config.toml
n_layer = 12
d_model = 384
n_head = 6
n_kv_head = 6
head_dim = 64
d_mlp = 1536
vocab_size = 32000
activation = "gelu"
norm = "layernorm"
norm_place = "pre"
norm_eps = 1e-06
positions = "learned"
qk_norm = false
attn_scale = 0.125
bias = "none"
tie_embeddings = true
parallel_block = false
init = "normal"
init_std_qkv = 0.0237
init_std_o = 0.00483
init_std_up = 0.0237
init_std_down = 0.00483
optimizer = "adamw"
lr = 0.00102
lr_mult_qkv = 0.5
beta1 = 0.9
beta2 = 0.98
lr_head = 0.00511
grad_clip = 0.5
warmup_steps = 244
schedule = "wsd"
decay_fraction = 0.489
decay_shape = "linear"
final_lr_fraction = 0.02
batch_tokens = 65536
seq_len = 512
doc_mask = true
train_tokens = 273700000
steps = 4177
dataset = "wikipedia_en"
Each number is 128 + 32 x the weight over its row's rms, rounded and kept within 0 to 255. Layers, rows and columns count from 0. The size above them is the row's rms in percent of the matrix's.

# layer 8 attention query, 384x384, rms 0.0159, rows 0-35, columns 0-95
size [ 98 106 106 108 106 106  96 107 104  97  94 105 109  98  99 111 100  87 107 102  99 102  97  89 107 100 100  96  99  90 125  98 100  93 112  98]
[[ 67  80  98 108 174 148 134 127  72  97 129 154 116 131  81 156 122  92 123 133 106 138  90 117 159 123 133 141  86 142 108 165 138 131 130 110  96 100  98  96 173 134 128 103 128 144 162  96 101 126 199 109 156 161 194  57 159 108  75 165  82 106 169 146 112 136 144 145 132 112 121  86 156  97 107 104 145  25 163 146 125 144 132 109 102 167 183 141 166 127  94 122 129 169 156  42]
 [151  96 147 146  44  67 168 153 139  86 148 109  84 147 118 109 141 111 106 126 231 118 154 154 135 153  77  62 114  74 152 152 143 120 174 186 120 147 115 154 157  57 103 123 124 137 144 172 160 122  69 132 149  91 131 155 152  88 107  69 125 121 122 166 138 154 126 135 135  90 138 130 115 107 134 125  83 134 156 117  93 124 115 176 176 112 128 129 104 147 131 136  89 141 131 162]
 [122  84 136  91  71 130 122 126 149  66 157 162  96 152 157  93 134 154 147  35 160  92 170 106 176 173  78  94 119 107  95 112 178 142 138 180 106 197 133 149 194 142  75 120 134 210 161 119 197 100  95 130 156  89 155  82 137 116  83  77 164 150 111 114 156 240 158 153 122 119 110 115 143 113 159 115  82 118 105 124  73 136 144 139 132 124  96 121 144 136 172 150  83 181  92 138]
 [119 114 150 102  54  99 122 122 140 118 114 121 146 134 138  92 153 102  57  89 169 121 165  92 149  81  67 135 136 125 155  68 131 178 148 179 151 242 119 123 172 122 131  82  98 138 173 139 123  95 112 128 154 148 145 112 114 146  95 136  85 172 109 107 119 147 171 177 126 143 139  85 120 134 150  94  81 152 130 128  78 155 110 142 164  91 159  78 152  86 148 118 125 125  90 147]
 [159 123 157 118 150 184 198 103 125  99  89 181 196 130 137 151 164 151 157  68  85  97 126 124 127 103 151  90 158  82 107  90 180 141  82 192 124 139 180 208 142 176 105 110 159 103  67  95 151 128 152 108 149 124 132 133 150 110 163 127 161 117  92  85 114 161 181 157 114 144  64 126 164 159 148 145 151  50 106 122 122 161 145 122  92 121 137 158 149  92 102 152 117 121 124 125]
 [197 110 182 125  82 120 170 207 104  78 156 128 101 160  87 187 124 148 152 175 144 154 151  92  94 127  50  92 116  69 138  95 137 152 122 145  81 141 141  86 196 127 143 100 149 113 144 151 157 156 101 126 167 115 101 143 160  79 132 101 125 125 133 108 157 105 142 145 154 150 141  81 120 124 145 116 117  80 171  88  32 120 155 150 129 100  95 145 117 161 110 183  67 128 118 128]
 [162 130 126 106  63 128 131 133 148 100 118 113 102 191  94 216 114 144 147  86 114 101 114 149  85 162 167  54 102 168 163  94 172 143  78 101  92 104 169  56 112 140  74 146 118  56 137 202 121 128 116 105 119 119 158 139 133 119 122 107  85  89 142 170 181 126 168 166 188 106  76 165 144 162 117 124 107  74 119  93  92 119 143 166 124 104 129 115 105 144  90 223 141  83 172  85]
 [138 139  88 151 110  78 162 125 151 169  98 119 117 106 138 132 108  97 138 141 137  52 150 140 142 126 201 139  96 169 180 161 107 129 103  74 186 113  92 116  49 116 150 129 122 141 132 138 107 147 145 116 136 161 107 101  76 163 188 203 133 126 121 124 151  85  60 106 132 125 123 122 164 105 117 134 117 170 141 158 122 136  72 145 119 152 138  95 109 161 162 113 190 165 192 183]
 [157 147 168 168 163 183 214 127  76 111 101 127 165 151 137  93 134 114 167 100 173  76 148  95 118  36 133  95 183 110  80 134  92 132 196 133 129 104 181  63 159 164 140 150  95 118 160 103 133 127 163 161 146 102 128 155  97 156 129 132 150 144 139 126 142 140 183 171 134 132 121 131 116 131 144  86 106  61 102 149  75 101 141 165 169  94 107 128 145 191 115 118  76  94 118 125]
 [120 153 141  85 141 195 163  98 133 151  69 159 122 113 117  46  76 127 110  65 118 140 139 156 157  62 110 119 109 136  71 163 148 124 151 110 138 181 128  94 109 145 130 109 120 122 134  51 130  85 110  84  95 120 103 156  98 139 128  93 128 166 147 123 123 233 120  79 118 115  88 101 217  91 128 116 127 165 105 215 112 148  80 150 151 122  93 146 160 154 120 125  98 137 134 113]
 [177 121 140 133 136 111 128 146 139  83 179 183 100 153 136 182 151 116 163 179 138 117 123  66  73 148 178 143 206 109 128 105 133 131  89  92 106  63 175  78 107 165 126  76 128  85 109 116 100  72 153 137 155 107 168 132 106 107 147 142 107 138 123  87  81 137 150 120 149 142 138 178  52 148 119 110 161 139 159  86 117 121 152 102 163 135 126 116 140 141 123 149 137  93 136 124]
 [142 173 157  62 135  94 181 111 153 126 152 111 117 147  96 142  78 131 115  93  78  81 189 116 213 137 135  98 107 163  88 115 147 123 117 112  87 164 128 124 131 194 128 121 191 129 173 144 101 163 108 168 138 126  88  96 127 110  75  51  91 155 120 152 131 139 205 121 135 140 110 184  77 130 176 160 123 138 119 120  57 114 175 186 134 127  66 149 139  75 145 151  99 134  95 161]
 [188  77 137 112 104 117  68 132 134 183 167  72 114 114 139 100 176 112 135 128 131 164 135 132 135 163  69 224 129 123 134 108 151 100 193 180  87 132  88  80 108 140 131 122 170  96 196 139 148 147 103 129  93 105 119 144 141 105  71 112 133 145 128 140 192  67  72 100  98 131 117 164  51 162 162 151 110 182 123 138 153 126 169 145 151 136 148 102 130  94 135 109 152 146 162 162]
 [ 93  82 178 101  78 105 151 154  33 106 134 171 118 116 139  99 146 182 144 133 145 139 168 177 143 113  92  96  83  87  70 131 162 133 126 134  99 105 124 136 125 108 136 120 141 149 103  71 182 100 183 142 144 107 137 121 150 139  82 110 142  96 158 126 177 137 100 134 117 108 102 111 151 148 120 139 114 137 133 187  92 152 177 159 100 111  60 133  92 154 149 136 100 134 153 149]
 [117 157 106 169 140 228 108 142 111 121  89 111 125 140 131 123 130  88 119 129 126 137 101 106 100  59 170 143 161 138 141 178 133 135 152 108 168  73 130 113 128 133 183 167  96 112  79  86 157 112 144 162 115 127 134 108 103 162 134 116 155 137 145 147 182 127 131 145 122 150  80 136 159 143 126 134 135 131 139 143 168 107  96 124  82 138 144 110  99 182  45 121 141 126 153 140]
 [ 94 144 159  88  87 111 126 124 119 125 139 150 118 107 133 134 121 136 196 133 163 149 148 182  74 175 120 171  82 112 132 143 115 163 148  69 122  85 109  76 140 153 150 164 136 142 119 119 111 136 129  77 135 159 183  58 121 163  87 162 146  68 145  81 168 172 121  82 110 149 152 153 134 149 152 105 109 141 111 115 168 113  84 116 111 134 130 106 144 132 146  63 121 148 141 119]
 [119 123 101 147 121  75 149 146 155 142 104  83 142 155  77 174  94 116 129  90  79 104 121 117 160 104  90  82  84  90 118  87  89 110  60 161  99 155 176  79 196 171  95 182 115 169 156 157  94 195  97 117 140 151 125  79 162 107  88 104  87 113 126 134 129 138 166 126 166 128 125 186  93 132 162 133  88 156  85  90 184 141 188 151 136 159  90 134 125 115  96 166 171 112 157 135]
 [136 156  88 142 146 135 110 147 147  91 119 157 113 123 160 168  55 165 129 131 129 118 165  97 102 123 104 122 170 141  89 121 105 114 115 130 138 126 128 154 188 111  96 128  92 172 162 110 147 134 171  98 207 172 114 124  88  89 103 120 121 157 145 104 122 140 141 182 140 109 193 113 141 102 124 131 120 120 145 155  81 153 151 129 140 153 129 168 140 213 113 137 143  97 163 147]
 [ 52  78 118 127 161 129 122 135  80 123 150 108  95  80 118  66  78 108 105 137  80 183 129 177 185 149 132 154 113 129  97 191 113  90 173 116 167  65 126 182 146 169 196 136 151 175 169  29  99 106 186 137 119  93 116  83 105  93 122 117 120 116 173 123 162 148 117 109  85 139 153 136 134 124 136 142 112 182 145 140 126 128 112 142 125 134 103 118  85 108  99  92  90 172  66 142]
 [ 86 125  65 180 129 172 109 111 174 160  84 109 151 115 141  95  96 145 120 145 108 109 108 120 144 146  86 121 131 168  88  92 109  78 145 157 164 161 112 164 188 120 154 133  92 212 146 121 149 139  72 153 103 114 112 139 117 122 175 119 200 129 118 142 159 150 147 120  95 138 151  76 151 151 141 146 137 120 133 123 126 114 115 110 158 104  90 117  80 131 166  84 102 157  56 125]
 [143 105 110 163 164 162  89 147 147 130 167 123 178 139 182 129 142 142 120 160 110 125 129  18  83 122 154 160 196 176 119 142 116  60 165 161 150 123 161  90 105 103 174  74 136  94 136  92  92  88 145 157 109 120 122 163 123 160 147 176 118 139 150 108  96 128 141  99 130 185 129  74  87 132 106 125 158 138 188 156 113 145 154  97 141 127 131 154 150 120  86 151 154 129 101  82]
 [ 76 104 103 188 230 124 118 123 102 199 111 123 113 135 128  87 147 100 171 179  78 155  55 159 172 146 177 144 134 152 169 139 117 129  90  60 157  66 120 186 120 141 135 117 167  69  90 100 131 151 136 120  99 119  82 132  99 130 167 143 157 152 142 173  96 106 124 127 149 112 105 106 104 150 135 114 164 116  72 144 166 158 163 134  92 129 157 110 102 138 151 139 167 156  86 124]
 [152 162 143 195 117  89  70 150 150 136 153 111 117 139 161 180  90  73 116  96 102 180  58 130  76 190 199 147 154 154 136 142 141  90 101  65 120  34 109  45 130  88 129 173 132 132 171 145 120 187 132 148 141 139 129  85 162 111  72 143 116  92 151 180 120 125  74 127 164 139 160 179  51 158 160 128 121 173 126  96 129  90 101 101 121 171 114 113 113 155 123 157 152 130 148 149]
 [122 166 185 137 126  51 164 118 137 107 180 124 150 122 100 151 118  86 106 209 110 138  62 101 128 183 203 159 150 167 172  80 144 104  61  92  97 101 164 149 120 102 101 139 143  92 144 143 134 171 133 162 153 108  86 164 128 133 112  90  38 180 144 214  80  63 115 125 164 107 156 193 103 127 117  99 141 110 163 114 121 160 191 137 110 123 119 148  83 149 115 166 149  83 123 180]
 [121 132 100  70  71 157  89 139 163 148 110 126 105 103 114 147 120 165  85  80  86 118 146 142 141 185 136 177  95 118 130  61 142 203 101  56 142 130 163 209  84 176 102 110  92  77 111  86 104  77 121 132  75 165  79 112 135 144 193 202 101  91 133 116 129  66  78 120 109 130 155 107 167 159 108 140 123 156 103 152 181 127 140 107 114  93 166  98 147  77 146 106 150 115 101 126]
 [ 84 133  85  79 140 155 113 102 109 109 127 100 141 125 108 148 124  54  94 139 112 150  97 142 182 123 149 170  99 156 110 161 145 163  97  73 137 104 135 195 139 130 122  78 117  93  63 111 142  85 164 154 119  97 149  95 127 194 127 115  88 117 179 132  70 144 122 160 123 144 112 119 150 140  95 129 139  61 132  84 158 159 136 131  44 190 152 149 142 118  96 120 110 158 144 129]
 [171 127 163 146  80 213 124 166 158 121 115 141 102 145 164 163 107 153 137  85 174  91 144 158 124 181 131  76 155  96 108 116 146 108 216 137 132  93 115 111 157 136  92 126  74 115 114 148 139 105  99  93 130 123 160 132 121 103 158  93 181  98 139 146 161 161 128 131 151 102 123 147 126 121 152  84 152 116 105 158 104  98 139 173 156 108 105 149 136 174 116 147  90 103 157 138]
 [ 77 158 112 105  76 104  80 130 155 107 127 133  98 142 110 102 126  75 117 161 147 131 155 174 135 158 178  97 106 155 148 156 134 132 116 141 142 143 114 205 151 137 132 110 156 185  79 139  88  66 133 175 140 110 137  73 122 120 139 111 105 107 135 173 162 112 145 204 121 114  90 174 107 113 139 151  96 151 186 132  86 128 148 171 112 168 155 106 101 112  82 115 155  88  95 154]
 [114 175 154 124 175  89 180 120 136 138 164 127 144 144 168 115 131 128 154 109 140 169 128 129 163  83 163  86 115  85  90 196 119 120 122 146 136 140 147 173  96  99 133 221 112 150 117 131 147 117 112 115 132 135 152 124 145  91 135 100  94 123 109 102  97 113 162 153 129 104  93 174  93  98 160 133 144 108 139 151  86 153 215 160 103 109 112 152 163 177 140 135 174 119 118 155]
 [148  89 107 100 114 112  78 179 154 163 134 115 133  86 146 139 139  87 107  97  98 182 111 138 131 109 128 215 118  68 148  83 118 118 153 150 137 135 146 126  86 131 165 146 111 136 141 114 129 116  71  87  74 140 130 105 124 123 136 139 127 109 104  98 167 137  59  94  74 117 146 102 117 158 150 154 102 175 151 130 176 160  93  89 148 127 139 150 156 114  75 105 117 170 134 176]
 [136 145 144 115 110  83 166 169 118 114 124 123 144 164  85 150 165 134 150 146 159 138 135 150 157  87  97  75 126  69 100 100  71 122 106 169  55 211 174 125 144 153 109  86 168 102 114 191 132 146  84 118 105 101 129 162 158 113 147 116  77  83 143 111 113 100 147 168 161 131 126 101 112 110 107 109 119 109 105 103  43 131 182 196 107 133 131 120 144 100 111 204 144  96  96 131]
 [ 96 124 119 131 147 191 137 121  92 140 129 119 135  97 121  90 146 199 122  97 126 113 143 139 135 120  73 117 138 126  68 104  85 150 145  97 113 130 136 132 119 153  96 103 125 150 152 111 101  76 127  78 110  87  78 102 102 141 141 107 198  52 117 143 135 145  88 159 121 121  90 103 149 139  72 137 153 173 120 133  87  84 144 106 172  76 200  94 154 116 163 131 113  88 153 154]
 [104 140  73 126 150 156 101 124 150 206  71 157 136 127 120 108  73 117 135  84  80 150 161 122 122 148 178 137 143 120 148 130 161 128 117 124 154 161 128 143  93  81 109 114 146 140  90  89 115 160 105 121 140 103  97 112 121 105 174 146  81 107 116 182  99 101 144  72 110 160 113  98 134  98  86 122 159 154 141 144 172  93 119  89 143 155 160 179 144 119 138 143 145  91 123 106]
 [113  87 127 141 160 147 111 157 107  96 169 153  85 153 132  94 148 129 116 169 176 179 171  39 118  65 132 165 181 130 149 138 184 111 156 120  78  73 147  71 124 154 138 104 163 123 111  78 120  82 157 178 151  81 107  99 140 114  78 109 110 161 168 117 144 140 180 127 140 118  64 139 131 129 130  69 161 110 140 132 125 129 157 120 132  89 118 135 142 107 116 162 136  93 146 123]
 [161  72  93 190 139 102 132 145 116  89 118 175 146 179 118 108 118  94 137 153 171 118 152 100 154  42  92  62 164  75 119 152 110 103 101 213 100 137 119  92 182 118 132 120 109 187 127 162 133 159  60 129 144  91 195 142 148 154 154 125 168 146 103 103 108 116 143 152 172 162 132  84 132 113 111 137  94  78 113  85 109 120 130 133 138 132 126 136 148 170 142 192 130 123 121 123]
 [ 65 119 128  81 122 152 119 104 134 153  93 142 132 114 167 113 116 128 118 109 179 157 198 143 129 154 153 131 127 163 126 139 150 159 158 127 207 191 134 175  91 130 141 140 157 133  88 127 125  93 137  89  73  87  87 121  80 185 112 184 110 130 145 123 135 114 128 146 118 111 123 124 153 104 141 111  91 108 129 183 152  88  99 103 142 142 156 122  76 112  92  88 135  84  96 159]]
# layer 8 attention key, 384x384, rms 0.0144, rows 0-35, columns 0-95
size [ 95 101  94 112 107 107  83 107 100 107  94  99 108 109  99 121  95  82  98  92 106 107  98  92  99 102 106 102 107  80 111  96  99 101 108 101]
[[115  91 154 170 147 114 177 126 103 131  97  94  97 117  70 156 149 101 141 136  99 141  66 140  93 123 131 117 144 153 136  55 125 120 148  82 154 119 131  55 136 164 159 130 127 124 180 188  39 145 141 165  78 163  81 151  72  59 111 116 126 163  60 156 106 144 124 146 147 151 123 214 104 134 124  67  83 105 158  83 127 135 144 123 170 143 185 119 104 132 146  66 154 126 133 123]
 [117 165 208 120 133 120  89 111 156 146 141 169 160 144 142  58 125 137 117 113 209 148 125 126  89 108 143 110 102  93 157 138 131 155 107 156 154 161 158 153 114  99 100 177 141 132  98  61 189  95  77 132 130 145 143 140 165 105 150  91 162 159  74 129 138 148 125 113  83 119 135 126 163  93 132   0 155 152 122 121 140  91  86 187 129 109 127 160  98 145 138 112 144 152 103 127]
 [105 139 225 121 137 135 150 134 161 164 121 130 107 127 192 140 135 131 106 127  91 107 132 103 171 135 104  97 108 120 154 146 126 154 114 152 110 148 124 118 144 141 153 121 127 138  75  98 143 121  74 137 143 125 164 110 153 164 107  97 123 137  87 168 176 157  81 153 138  80  97 116 122 102 106   0 138 148 118 124 154 138 100 155 108 153 113 111 126  99 149 140 152 144 130 165]
 [139 173 124 126  72 138  99 104 153 126 166 100 154  97 174 115 120 145  56 135 175 115 165  95 108 132 128 162 133 144 115  54 136 126 137 181 135 160 123 146 141  60 141 120 153 135  91  89 154  99 107 142  99 171 139  95 159 184 115 147 121 102 127 139 138 129  90 120  69 145  78 154 163 118 162  28 188 184 180 129 186 169 101 120 109 140 116 135 173  83 131  72 143 128 109 138]
 [ 64  65 148 119  91 140 168  97  96 102  83 163 108 149 125 176 131 142 157 125 106  86 136 152 191 149 127  77 136  82 155 122 120 192 174 121 118  88 123 248  79 163 135  95 121 142 130 167 138 132 208 108 140 123 146 137  81  79 158 110 144 152 144 160 161 105 127 196 160 104 126 140 121 108 131  91 114  72 153 168  43 139 177 143 106 103  99  97 110 141 103 187 121  92 184 174]
 [157 108 158 164 157 122 138 118 113 125 156 124 152 155 120  89 103 159 141 134  74  98 141 123 146 128 126 106 109 141 115 108 160 141 127 173 136 118 122 143 127 165  99 167 124  69 119  65 162 102 113  89 110 118 126 182 110 105 148 111 164 134 129 101 187 100  95 104  65 104 137 181 117 136 154  39 134 161 174 126  96 116 156 189 118 114  96 121  96  98 115 110 142 110 119 138]
 [114 145 136 114 165 127 138 111 108 187 102 109 113 185  66 137 149 116 128 149 137 140  87  93 114 119 113 124 124 199 123  97 128 108 161  88 118 133 136 129 153 137 101 104  92 125 176 213 142 141 117 154 127 169 105 135 140 116 105 133 136 130  94 142 136  99 122 169 206 110 141 164 107 111 115   0 112  91  85 128 148 126 128 147 127 134 125 112  82 131 155 138  90 114 160 141]
 [175 113  99  73 129 129 157 143 191 153 129  84 164 142 170 145  87 137  98 151 137 153 158 130 122 114 106 154  94 108 120 130 142 125 127 110 126 144 121 109  91  88 123 138 150 136 116 141 101 137 133 124 148  84 147 114 115 157 145 165 114  98 118 148  87 112 146 148  97 136 100 153 125 131 147 255  96 131  18 123 158 157  75 100 112 183 127 106 124 153 165 119 124 172 166  93]
 [140 112 130 175 154 164 138 132 126  88 100 136 106 128 111 130  95 160 186 136 111 139 119 105 194 131 120 126 163 173 118 164 118 125 190 114 140 125 146 131 148 135 158 147 116 124 167 161 101 129 120 125 160 139 115 112  92 111 169 138 151 137  75 150 166 144 136 114  92 134 167 154 140 154 183  33 141  72 136 146 120 158 156 133  97 115 109  93 108 109 133 151 118  99 137 101]
 [144 150 205 137 164 162 144 136 104 128 100  99 132 125 101 136  96 144 145 147 117 140  86 128  94  82 125 120  66 156 152 142 110 130  90 134 138 109  87 119 102 126 134 141 105  98  87 135 103 130 116 113 171 136 150 118 117 150 187 131 101 160 112 142  69 160 136  97 139  92 146 102 163 127 119 171 145 140  82 130 136 152  52  94  94 121 126 170 146 132 128 140  84 110 108 122]
 [105  85 109  97 110 149 148  66 119 187 104 146 153  60 116 157 167 101 138 129  79 118 167  93 127 121 161 135 162 151 111 138 135  75 181  87  99 118 132 114 153 184 101 143 107 149 172 188 118 133 149 124 166  98 144 142 112 125  62 172 173 139  80 173 156 150 148 179 170 155 122 166  89 167 113 104  81  64 177 169 171 183 188  87 143 121 119 109 157 127 130 148 110  91 147 148]
 [144 132 202  81 181 114 177  90 142  98  82 120 158 144 141 171 179 127 139 124 126  72 157 131 130 152 105 102 106 121  74  84 114  68 199 101 123 171 150 149 135 137 153  89  85 104 139 154 113 152 143 142 167  92 109  75 130 165 108 146  85 134 179  99 132 120 154 103 148 116 152 165 106 149 152   0 114 142 150 164 123 149 147 127 134 179  94 122 127 129 162 146 105  88 121 167]
 [191 130 149 152 152 129 129  96 131  85 163 104 175 118 102 112 156  74  90  97 157 139 136  80 101  79 121 147 118  78  97 114 132  92  69 189 137 161 136  47 170  98 114 152 131 101 132  70 136 133 162 148 161 125 152 119 137 178  86 141  66  97 174 112 143 137 125  98  93 139  98 141  85 226 128 178  93 138 127 142 123 148 116 108 132 126 163 126 179 104  88 155 169 165 121  96]
 [149 127 148 164 101 135 143  76 174 154  72 187 112 164  98 150 147 128 130  85 151 113 129 140 159  86  74 138 126 140 145 144 133 114  14 177 148  97 132 156 129 211  82 158 127 139 120  52 127 125 113 128 108 131 122 130 123  79 113  56 159 134  62 135  89 188  87 133 107 133 101 141 146 120 111 146 120 124  97 135 140 109  97 148  83 130  75  94 127 104 157 108 121 138  95 139]
 [143  87 104 168 116 144 138 104  99 129 138 114 108 132 106 122 126 137 144 103 119  74  69 129 143 102  63 149 179 110 170 182 139  97 113 142 123  69 139  80 158 155 125 112 121 145 164 125 163 111 158 116 111 121 111 149 129 135 107 175 134 125 160 139 119 111 199 138 146 116 125 129 116 179  99 255  71 111 129  96 107  66 161 122 107  93  99 118 149  95 110 140 115  99 162  38]
 [119 131 148  98 149  92 140 164 135 122  97  85 107 138  80 121 134  94 184 147 114 116 133 213 125 124 167  85  86  69 130 132 151 106 124 113  98 161  96  92 134 123 127 145 156 169 100 129  86 134  93  36 142 150 114  73 162  60 168 137 117 181  92  88 143  78  94  60 151 146 134 214 163  88  80 205  71 167  88 103 118 113 105 147 142 102 166  82 150 109 130 103 119 136 171 123]
 [ 95 156 119 126 221  79 110 144 132 131 110 165 134 165 142 144 139 126 145 138 118 156 172 179 161 134 150 151 144 136  68  99 131  60 147 103  73 154 135  78 176 153 131 127 122 113 148 117 158 126 120  91 123 128 106 137 157 124 100 162 132 134 145  78 136  69 152 113 153 118 128 148 128 125 158   0  71 181 109 137 156 118 129 147 117 171 112  92 108 113 160 128 143 180 120 143]
 [149  87 135 164 155 164 104 144 148 143  54 167 164 192 204 168 115 157 128  99  68 123 126  85 142 160 134 102 135 192  80 128 121 117 190 147 155 160 139 159 155 154 145 188  96 132 155  93 118 163  81 118 127 163  76 129  94 109 141 170 183 141  84 172 197 163 148 133 132 105 127 113 156  94 142   0 140 154 151 162 143 119 141 139 149 149 121  91 130 100 130  76 114 124 112 191]
 [146 169 134 167 174 132 158 111 157 114 110 126  93 129 143 100 134 119 122 145  95 150 117 187 164  93 107 120 154  93 135 151 110  77  72 148 162  99 131 117 148 143 168 124 157 124 156  81 116 119 119 178 127 130 176 134 139 139 126  74 144 131 122  99 107 160 147  84  97 131 134 145 119 106 127 255 128 115 164 152 101 159 153 130 115 133 119 172 141 148 134 127 140 125  90 135]
 [126 162 119 140 127 121 110 182 110  86 174 137 145 102 190 123  70 148  96 129 134 110 100 194 167 130 103 144  94 118 106 200 134 145 110 199 156 130  59 156 159 136 140 150 145 144  98 103 123  80 145 140 109 111 170 153 135 191 181 119 116  98 176 101 127 141 115 160  61  82 123  97 112 117 142 228 172 160 180 107  54 105 125 160 134 120 110 159  98 119  91 121 184 150  90 134]
 [159 134  90 160 160 179 129  92  91 103 155 125  88 171 111 149 172 104 123 140  96 144 150  54 151 129 153 143 223 163 131 133 180 127 162 166 141 144  86  66 157 110 119 104 168  68 194 168  86 107 155 189 147 131 154 157 119 128  75 143 108  73 102 165 122 116 147 148 139 109 153 143  68 185 149 178 140 102 165 173  95 146 144  54 136 150 186 142 119 146 121 191 180 122 126 106]
 [130 155  71 158 174 153 132 165 128  91 163  87 103  42 126 138  71  69 107 204  65 177 110 137 172 179 193 123 150 150 123  91 144 155 114 124 132  85  99 138  88 104 148 126 172 127 114 188 116 141 154 127 126 118 154 119 103 154 150 119  83 114 130 147 107 101 124 162  63 133 130 111 118 136 134 255 166  79 114 107 130 229 111 121 108 158 170 167  91 131 115 109 103 169 105 169]
 [107 151  90 149 138  79 136 159 122 163 146 147 146 146 102 131 178 117 188 151  93 135 170 100 115 143 163 148 178 166 150 167 100  35 146  74  41 136 134  28 168 139 143 130 117 173 147 162 115  96 102 144 134 119  85 124 139 128  83 133 150 109 130  95 149  93 139 117 161 134 137 123 122 148 110 121  49 141  51 125 131 114 149 120 158 161 151 119 136 140 110 148 138 136 141 119]
 [100 109  96  87 145 130 114 132 133 139 114 179 139  40 110 113 144 119 107 131 139 134 122  53  91 171 205 163 144 171 167  66 108  57 186  71 125 174 171 125 147 132 147 128  93 156 147 162 141 117 151 177 160 114  84  96 112 114  43 122 115 128 106 119 138 132 152 149 137 156 130 174 111 155 138 104  66 117  78 117 155 179 151 133 170 152 101 169 104 143  95  91 129 123  83 174]
 [ 89 129 118  74 128 171 117 132  73 159 144  84 112  81 169 148 132 178 111 146  90 132 116 118 109  99 118 116  92  99  76  74 112 194  56 101 164 107 129 168  91 122 121 135 159 124 124 153 130 114 167  95 107 183 138 129 138 145 116 158 131 126 164 134 130 122 114 101 129 148 132 111 116 142 107 255 167 103 209 127 105 111 160 120 100  92 139  98 116  96 121 118 170 168 123 147]
 [ 63 129 110  88  84 122 154 117  75 100  90 127  30  81 107 185 144  83 132 147 111 146  97  89 110 160 126 148 136 140 152 120  99 147 136 115 141 114 136 131 110 139 183  24 102 160 162 183 127 140 196 163 110 153  92  57 135 114 121 118 120 147 132 148  92 131 152 151 176 145 171 150 142 131  91 124  79  68 118 114 137 157 158  95 129 124 141 138 108 136 136  95 122 121 134 142]
 [143 133 197 116 156 134 131 146 107 156 112 152 183  94 108 106 113 155 189 133 147 143  92  86 101 137 133  55 101 118 142 189 153 163 122 108 119  92 145 100 149 149 148 161 127 102  98  99 131 137  91 108 125 162 106 154 135 109 157 150 208 185  77 133 199 190 159 130  79 107 147 100 119 100 102 105 100 127  91 153  56  92 148 154 137  77 109 173 130 135 117 106 108  70 142 101]
 [ 91 180 127  87  82 147 137  68 151 118 138  97 121  89 173 136 143 101 116 141 144 114 119 134  99 147 127 156 127 157 184 102 133 147 130 104 126 181 144 124 112 125 121  79 150 201 118 144 172 142 181 153 110 142 142  56 143 133 113 175  98 152 128 118  85 113 189 172 187 169 140 156 120 119 103  89 108 122 155  99 121  97 162 133 176 107 142 134 129 154 149  95 129 120 137 137]
 [144  85 180  88 152  84 176  79 106  85 141 198 162 116 169 141 150 129  87 113 132 152 145 107 145 176 133  87  68  86 152 111 146 122 157 118 136 105 178 255 120 132 177 143 101 104 125 106 154 151 183 132 143 116 140 100 153  96 138 100 159 106  91  78 113 129 127 126 140 120 167 111 128  85 147  40 140 157 143 118 122 133 147 150 125 127 119 140 117 197 120 145 102 151  73 134]
 [176 119 148 118 108 145 133  86 135 125 171 146 130  75 160  94 131 136 126 108 144 136 157 132 108  91 140 158 119  61 145 141 151 131  27 126 139 111 120 116 110 132 104 132 164  90 110  34 166  91 165 143 102 108 150 150 112 170 129 105 136  88 169  88 109 136 124  84  83 100 108 113 118 145 100 255 131 132 175 121 132 119 100  99  88  94 131 145 183 162 104 127 121 147 118 113]
 [105 160 129 141 155 111 181 116 165  98 157 154 112  64 129 164 138  87  92  98 109 125 142 115 156 119 115 146  84 162  57  52 131 141 141 124  92 117 148 135 122 138 126  93 138 111 139 107 159 135 188 158 123 115 136  84 131  96 136 133 145 128 115 145 121 125 159 142 131 174 127 177 141 121 135   0 162 142 147 141 115 120 116 127 123 142  96 122  75 120 108 134 106  82 124 128]
 [160 103 131 155 118 188 132 156 114 158 139 109  99 110 126 103 103 159 156 128 100 127  99 110 163  92  45  98  89 121  50 117 126 185  98 128 137  70  91 125  85 104 148 112 156 114 148 126 120 157 127 100 136 136 185 127  60 114 153 108 139 122 121 133 122 158  98 125 110 124 109  96 104 118  84 225 227 136 112 104  65 102  94 102 135  76 160 124 127 122 156 156 115  97 149 129]
 [ 90 188 103 132 124 173 129 119  87  96 144 108 151  87  97  60 133 126 104 166 130 122 113 113 119 104 185 111 160 131 175 146 122 158 112 111  98 130  89 136 108  81 141 161 170 124  74 185 102 135 201 142 118 125 118 182 156 137 127 166 136 126 152 160  79 108 110 138 125 126 131  98 100 128 141 255 177  95 113 113 108 126 126  94 182 102 154 170 129 134 115 121 143 120 136 126]
 [138 124 128 161 150 164 111  93 134 139 169 123  91  44  90  93 157  89 129 133  92 118  68  16 114 108 158 175 188 140 138  82 137 111 139 131 109  96 166  65 136 105 137  90 121 134 132 162 156 119 127 162 148 130 142 103 133  89  65 104 107 155  83 202  93 145 151 145 144 172 113 137  87 182 111 119 125  91 177  87 219 150 171  76 137 144 170 147 116 121 143 131 134  92 124 134]
 [123 116 148 184  99 100 133 100 167 151 170 158 139 200 143  99  96 126 150 118 158 151 158 166 143 129 114 150 164 179 149 171 148 161 120 169  95  82  95 117 124 145 105 131 124 125  91 120 165  91 139 127 107  63 121 191 144 156 144 117 149 154 142 165 113  91 166 155 126 110 121 104 100 137 143   0 184 145 135 110 148 131 150 116  88 123 122 100 129 134 144 153 130 145 148  97]
 [112 176 136 122 112 202 120 102 117  98  73 120 142  72  98 110 153 117 103 128 137  91  94 102  85 130 192 159 101 147 117 103 123 169 128 112 105 194 146 184  93  33 106 136 156 192  94 164 133 114 147 146 133 171 138 148 159 143 145 118 111 109  71 183  67 117 161  88 138 135 109 103 167 116 146 196 143 131 112 126 168 102  75 112 172  94 144 159 131 117 125 104 111  71 153 125]]